{
  "num_hidden_layers": 10,
  "hidden_size": 128,
  "num_attention_heads": 2,
  "num_key_value_heads": 2,
  "head_dim": 64,
  "intermediate_size": 320,
  "vocab_size": 6643,
  "hidden_act": "squared_reglu",
  "norm": "layernorm",
  "norm_place": "pre",
  "norm_eps": 1e-06,
  "positions": "rope",
  "rope_theta": 6570.0,
  "rope_fraction": 0.25,
  "qk_norm": true,
  "attn_scale": 0.125,
  "bias": "none",
  "tie_word_embeddings": true,
  "parallel_block": false,
  "extras": ["capped logits"],
  "init": "trunc",
  "init_std_qkv": 0.0341,
  "init_std_o": 0.0,
  "init_std_up": 0.0341,
  "init_std_down": 0.0,
  "optimizer": "adam_variant",
  "learning_rate": 0.00196,
  "lr_mult_qkv": 0.7,
  "lr_mult_o": 1.66,
  "beta1": 0.9,
  "beta2": 0.99,
  "lr_head": 0.0168,
  "warmup_steps": 421,
  "schedule": "wsd",
  "decay_fraction": 0.367,
  "decay_shape": "sqrt",
  "final_lr_fraction": 0.0,
  "batch_tokens": 8192,
  "max_seq_len": 256,
  "doc_mask": true,
  "train_tokens": 111600000,
  "max_steps": 13624,
  "dataset": "wikipedia_en"
}
Each number is 50 + 15 x the weight over the matrix's rms, rounded and kept within 0 to 99. Layers, rows and columns count from 0.

# layer 6 MLP down (transposed), 320x128, rms 0.0942, rows 80-96, columns 0-63
63 46 27 39 57 59 80 53 76 63 76 47 65 68 73 63 35 57 59 16 58 40 53 51 53 44 65 54 70 32 47 71 67 60 71 65 27 23 36 48 53 55 48 48 30 69 20 53 37 74 44 48 60 39 54 49 73 23 42 90 41 70 69 91
56 76 69 47 54 49 62 56 71 69 56 35 72 62 37 31 39 54 67 62 33 41 54 49 35 45 56 27 57 68 36 35 35 55 64 53 47 54 25 41 13 72 23 36 40 75 24 67 50 57 43 66 47 19 57 38 42 54 50 56 63 67 49 16
53 64 50 54 62 36 63 64 36 62 71 27 62 35 64 19 46 58 25 53 55 46 49 35 61 70 43 65 24 28 54 46 45 74 42 61 22 71 59 46 19 61 36 48 29 38 52 71 48 72 69 42 56 34 17 30 59 72 49 43 36 79 67 57
59 31 57 30 24 49 57 33 48 43 65 55 76 45 40 57 58 45 47 58 65 60 55 42 26 43 59 61 17 49 56 46 18 69 58 54 39 26 40 57 61 44 56 40 55 71 47 43 66 50 39 52 49 82 64 50 53 29 45 45 32 39 43 55
50 56 60 69 51 47 47 41 68 60 44 54 58 30 71 48 52 32 40 22 69 38 50 43 48 74 49 56 52 32 48 49 34 27 59 56 28 51 68 61 64 57 68 53 27 32 35 30 29 41 49 37 43 49 38 63 63 33 36 68 34 50 61 69
47 49 53 63 51 90 61 46 54 57 43 37 72 45 49 57 48 64 78 47 41 40 27 58 57 37 39 53 45 47 53 30 31 61 46 44 31 34 61 57 45 30 87 52 65 40 58 46 40 37 72 61 52 68 58 57 32 67 42 57 58 57 39 53
39 87 44 51 67 43 43 33 45 17 58 34 52 44 62 43 26 62 95 80 72 37 41 41 56 54 27 60 86 71 72 33 32 57 59 38 36 63 13 68 16 45 56 56 49 68 40 39 33 54 44 51 52 61 58 72 55 50 41 28 55 31 48 44
40 60 55 34 53 67 43 35 55 33 50 41 44 69 53 77 47 36 39 40 56 54 62 67 51 64 46 84 27 60 24 51 41 29 49 53 99 62 50 53 22 57 46 45 63 16 42 43 38 44 66 44 56 62 43 44 62 38 69 39 44 49 61 13
33 52 35 59 74 42 49 66 39 45 35 58 50 53 81 58 31 81 62 42 52 60 52 23 56 77 45 51 43 61 49 71 48 58 62 36 62 50 40 09 34 59 53 50 60 25 49 45 55 54 48 57 51 55 43 55 56 43 29 35 66 46 52 48
71 53 52 31 28 78 58 18 70 53 48 68 56 47 59 43 38 31 44 51 76 41 52 51 65 24 64 48 49 49 47 21 62 34 71 39 41 59 62 36 44 43 52 44 75 68 33 50 56 55 47 57 59 51 27 70 64 60 61 73 75 30 49 42
47 46 51 48 64 50 25 33 61 60 59 77 34 34 42 48 58 55 49 58 64 33 31 53 32 60 94 68 71 48 33 30 37 63 55 50 71 31 26 36 69 57 42 26 68 32 42 47 43 70 44 16 58 19 66 35 78 52 46 59 20 64 75 76
66 38 58 76 46 39 42 52 62 40 28 62 65 72 61 51 51 62 35 43 14 45 23 57 75 28 68 46 76 32 57 25 45 51 77 35 52 69 54 50 65 13 31 60 27 28 58 61 46 49 42 40 76 50 57 26 75 62 55 67 80 32 45 43
30 48 45 61 66 34 36 64 55 43 43 15 56 60 51 45 56 36 51 50 58 53 75 31 78 30 41 52 56 58 45 46 24 59 43 51 86 38 53 54 43 33 68 38 46 40 47 40 32 38 55 62 18 64 54 31 21 51 27 76 57 59 60 41
66 77 39 44 65 51 60 55 50 40 18 40 57 53 36 44 48 61 48 42 64 57 29 41 50 27 45 57 19 56 67 39 63 36 60 50 73 44 42 27 22 34 60 48 57 51 52 59 58 72 36 70 52 45 39 68 23 26 66 36 62 08 44 26
44 51 52 44 40 40 67 55 32 57 59 50 48 45 50 60 67 39 24 26 36 58 62 25 41 36 61 36 29 54 75 68 51 45 61 30 99 45 46 16 51 59 29 48 67 75 69 62 33 45 62 31 58 42 43 50 34 47 45 33 47 66 58 40
63 65 65 42 42 72 38 51 73 39 30 74 47 51 39 16 56 24 53 57 51 55 44 62 53 45 35 87 57 55 51 56 49 40 61 47 55 56 68 54 32 25 20 50 57 42 47 48 60 31 52 31 63 75 35 31 32 79 64 61 35 36 47 06
59 60 46 48 43 69 45 58 82 72 53 65 37 27 27 47 38 59 72 39 15 52 45 48 43 54 49 53 56 34 59 46 61 50 32 50 19 38 18 49 52 41 54 39 72 46 36 43 51 37 54 75 79 61 71 62 55 32 60 45 52 52 46 57
# layer 6 MLP gate, 320x128, rms 0.095, rows 81-97, columns 0-63
39 59 43 47 41 63 66 39 60 26 34 28 66 52 61 59 41 46 41 61 15 54 38 61 37 43 75 66 87 71 54 38 28 47 77 46 59 65 32 37 36 53 62 57 40 59 30 66 17 63 54 66 54 30 51 25 46 66 67 33 49 52 62 36
65 43 71 47 44 60 13 62 52 54 71 60 65 54 56 43 26 37 57 57 58 56 22 76 58 62 53 68 29 58 23 60 50 64 43 61 49 69 75 42 26 56 23 71 64 30 61 82 48 42 35 38 43 52 53 54 41 48 41 46 57 33 48 12
33 12 57 51 67 63 44 52 50 49 39 41 46 67 30 56 56 94 65 62 50 45 48 53 42 43 69 41 54 66 73 58 45 61 41 51 62 35 56 50 45 71 48 19 37 33 47 76 63 57 20 30 31 56 35 56 59 80 38 40 59 38 42 40
56 60 58 80 24 49 51 49 71 49 66 42 59 39 48 50 46 48 46 78 59 50 34 67 46 40 23 40 44 27 54 47 71 31 63 78 58 61 62 50 40 51 49 52 54 55 73 72 55 25 66 49 31 78 35 59 54 53 58 37 55 39 52 39
77 37 26 59 36 55 45 40 51 19 34 45 51 64 48 58 35 72 63 47 52 51 49 62 56 33 49 47 33 46 45 46 39 58 51 48 32 28 65 80 51 48 74 50 39 52 41 45 39 56 56 61 33 62 72 43 41 58 58 38 47 39 52 45
51 42 33 24 65 26 49 41 57 20 41 31 64 67 54 52 33 38 52 70 38 57 43 97 50 46 49 41 71 41 43 34 68 62 67 48 82 52 39 52 43 32 26 74 47 47 49 62 50 53 70 47 47 67 58 40 52 49 29 99 27 44 39 53
64 38 69 70 40 57 74 41 43 37 46 43 49 51 44 12 71 67 54 52 67 47 34 69 70 52 61 29 68 27 62 44 58 79 76 34 58 57 39 34 22 77 44 41 42 40 63 37 50 64 52 38 27 72 41 40 45 42 55 55 56 48 78 36
56 69 47 50 55 84 58 47 58 54 58 36 22 25 67 47 52 16 38 79 58 32 51 59 30 38 34 65 78 63 38 39 35 59 57 73 84 58 60 77 58 69 60 30 46 50 58 59 48 68 19 49 69 58 59 27 47 63 48 46 52 55 61 69
43 49 36 54 02 71 44 44 80 30 57 74 37 50 72 37 58 31 33 68 62 74 39 91 43 26 52 48 57 43 56 60 43 25 74 41 62 55 27 84 33 50 62 44 78 64 19 45 45 53 56 57 74 47 78 59 59 35 64 51 46 38 49 38
51 44 40 37 20 64 67 40 42 24 37 72 53 80 63 53 58 51 45 86 56 57 63 46 88 43 35 26 41 45 68 63 76 64 39 56 99 58 23 41 19 62 53 40 57 41 25 48 72 50 60 68 52 75 55 48 58 38 49 40 16 47 51 58
60 61 60 59 18 53 41 68 22 29 52 40 44 35 31 65 68 79 56 44 44 72 37 60 48 26 72 59 58 51 42 77 54 20 72 22 69 67 32 51 61 40 33 36 68 68 51 59 53 53 37 49 65 42 14 57 56 57 45 24 67 50 42 45
48 45 61 56 40 32 67 64 72 45 47 29 65 68 50 71 50 32 35 44 54 84 79 33 50 63 40 71 44 54 53 37 35 68 40 63 58 43 57 74 66 49 57 35 32 36 56 56 49 31 75 46 31 36 69 43 35 60 69 44 53 53 60 37
59 53 49 33 58 47 81 57 36 41 43 39 60 66 20 38 43 71 55 93 41 41 33 49 41 64 36 50 31 40 48 59 33 67 26 37 55 53 67 55 25 46 73 43 76 63 26 58 51 54 53 43 50 48 38 66 22 53 79 26 52 74 39 33
64 51 56 44 50 32 70 33 59 65 44 26 39 61 42 56 27 69 60 53 43 53 21 56 64 56 69 44 37 48 38 40 50 37 69 35 29 32 49 66 38 45 46 53 56 36 54 57 80 80 54 46 52 66 70 46 51 54 53 67 46 37 61 44
52 18 19 59 53 56 54 69 64 40 42 30 45 65 52 41 48 44 40 51 53 41 44 64 35 15 43 82 63 46 38 60 44 72 29 38 60 54 52 64 69 53 43 52 87 61 42 41 53 63 34 72 64 44 39 60 37 65 34 58 59 27 56 49
55 38 35 43 25 75 45 52 80 38 49 61 71 59 61 71 57 65 61 50 46 60 39 29 51 38 62 56 66 67 27 48 45 63 37 39 58 51 62 60 50 20 57 50 69 61 28 61 52 46 40 59 44 37 39 45 16 36 70 47 60 51 42 31
63 42 48 74 23 65 69 52 46 32 17 35 52 72 55 26 53 66 58 51 84 70 38 61 43 54 66 35 63 42 42 50 40 40 50 51 49 42 64 67 60 53 54 47 47 34 53 47 41 48 34 45 64 43 48 43 26 36 57 50 24 28 62 35
# layer 6 MLP up, 320x128, rms 0.0954, rows 81-97, columns 0-63
02 47 37 60 33 53 55 36 63 58 49 37 55 31 61 44 42 15 44 59 30 50 39 65 35 44 71 77 56 53 64 37 70 50 63 50 60 59 33 55 36 66 45 62 76 52 51 46 35 56 75 54 73 26 21 35 47 64 24 52 54 56 75 45
68 32 28 60 63 54 63 67 99 32 46 61 48 37 63 37 38 49 51 64 41 69 61 45 36 27 42 27 26 49 58 49 28 50 42 54 56 65 65 61 83 56 42 40 43 47 20 44 80 58 62 44 26 35 28 50 39 59 47 24 67 51 50 47
27 59 55 48 54 02 51 41 27 67 74 48 41 31 65 57 52 53 40 36 61 43 45 49 60 55 31 41 59 33 49 50 69 41 63 44 44 56 54 58 71 28 61 49 66 45 49 30 48 36 65 42 60 56 51 66 61 31 37 71 45 53 54 54
37 32 33 26 75 61 49 48 28 64 73 62 40 49 62 49 50 58 31 72 38 44 45 43 42 25 47 54 54 77 33 03 60 60 70 45 41 65 21 62 56 74 47 46 49 55 20 74 17 74 15 52 65 25 45 72 37 60 48 49 52 67 42 37
25 67 37 61 63 27 35 45 53 46 28 53 46 43 36 61 66 52 58 60 61 29 51 39 20 23 63 33 31 68 32 40 51 72 49 55 47 52 39 56 39 60 54 46 68 60 53 61 46 65 27 62 51 40 41 65 46 61 44 17 70 35 68 40
56 18 68 51 45 56 41 57 34 24 36 32 48 64 49 35 55 25 49 74 60 75 45 57 54 64 23 46 75 31 71 54 53 80 80 73 63 85 28 49 40 63 22 61 39 49 58 47 54 56 46 26 46 65 22 50 48 75 43 44 50 37 35 40
42 29 42 74 60 37 60 50 47 58 48 62 68 46 56 38 30 62 75 65 37 65 80 28 50 45 43 52 34 67 46 44 20 42 33 33 26 53 57 56 60 16 49 53 30 51 43 63 77 53 62 28 43 45 50 84 42 48 50 26 65 38 25 48
33 66 46 41 30 34 29 46 63 52 52 69 38 43 53 48 66 52 36 18 28 60 42 44 56 82 70 48 53 48 54 71 33 46 48 43 48 34 52 27 12 60 57 34 42 52 27 44 59 23 76 50 33 60 07 62 44 55 46 24 73 38 31 49
38 45 39 58 53 76 77 13 54 32 52 73 61 42 29 44 54 65 46 67 57 59 61 48 65 24 46 50 68 57 36 75 45 44 46 31 45 37 60 50 33 49 72 61 77 54 28 32 39 18 71 53 52 55 65 46 37 23 41 70 34 20 73 73
29 73 33 49 13 52 42 68 44 38 70 23 37 39 79 56 49 51 17 31 55 47 76 34 89 31 42 56 48 56 66 44 42 23 40 61 71 48 35 50 66 37 69 06 73 69 45 34 61 57 63 94 46 35 11 55 47 53 48 81 48 45 52 37
60 69 47 46 49 38 34 44 50 09 56 46 61 51 79 32 27 88 58 60 48 53 50 37 45 49 55 86 49 70 26 45 23 50 58 39 42 49 69 44 79 50 29 56 22 74 38 45 82 45 61 52 36 29 50 47 53 58 49 47 72 81 70 35
51 69 53 05 34 02 48 57 42 44 54 67 40 64 33 55 69 53 39 57 65 71 30 33 74 67 27 42 37 50 67 53 30 47 49 79 56 73 46 45 67 73 45 59 73 43 33 40 50 25 47 65 61 51 47 62 66 36 48 42 41 26 43 65
32 53 70 34 73 64 53 60 79 43 45 46 60 32 66 51 68 53 29 65 22 45 60 32 23 66 74 43 44 42 48 29 30 51 46 51 58 63 58 57 26 26 80 51 52 33 35 73 46 41 76 66 53 59 32 28 48 65 26 60 51 23 53 49
40 46 31 66 49 43 49 65 40 39 58 55 46 48 57 45 41 54 50 55 57 57 35 70 58 64 27 27 75 52 58 71 57 19 29 30 48 25 56 36 63 58 46 58 38 40 57 46 36 54 68 89 64 48 53 61 51 57 43 47 54 48 36 35
78 56 52 22 84 22 51 62 32 22 45 43 58 47 38 56 42 72 35 46 73 53 46 52 59 78 54 37 26 57 42 49 37 50 68 48 42 36 61 21 48 61 66 63 42 46 61 51 59 48 52 31 49 36 55 43 58 52 34 27 46 79 60 67
60 64 62 78 35 31 27 58 14 62 84 46 56 49 74 45 57 48 36 71 62 50 70 52 64 57 27 36 49 33 66 68 38 46 82 57 43 41 36 39 55 39 69 54 67 48 58 55 44 25 41 57 64 49 51 63 55 61 41 72 62 46 35 43
26 41 69 48 69 44 49 67 42 74 74 69 24 53 56 55 37 49 15 71 46 47 72 24 75 42 63 49 42 52 68 48 70 53 61 75 64 37 29 50 54 25 54 41 45 53 55 56 68 46 45 54 41 55 40 47 68 59 49 56 87 55 24 76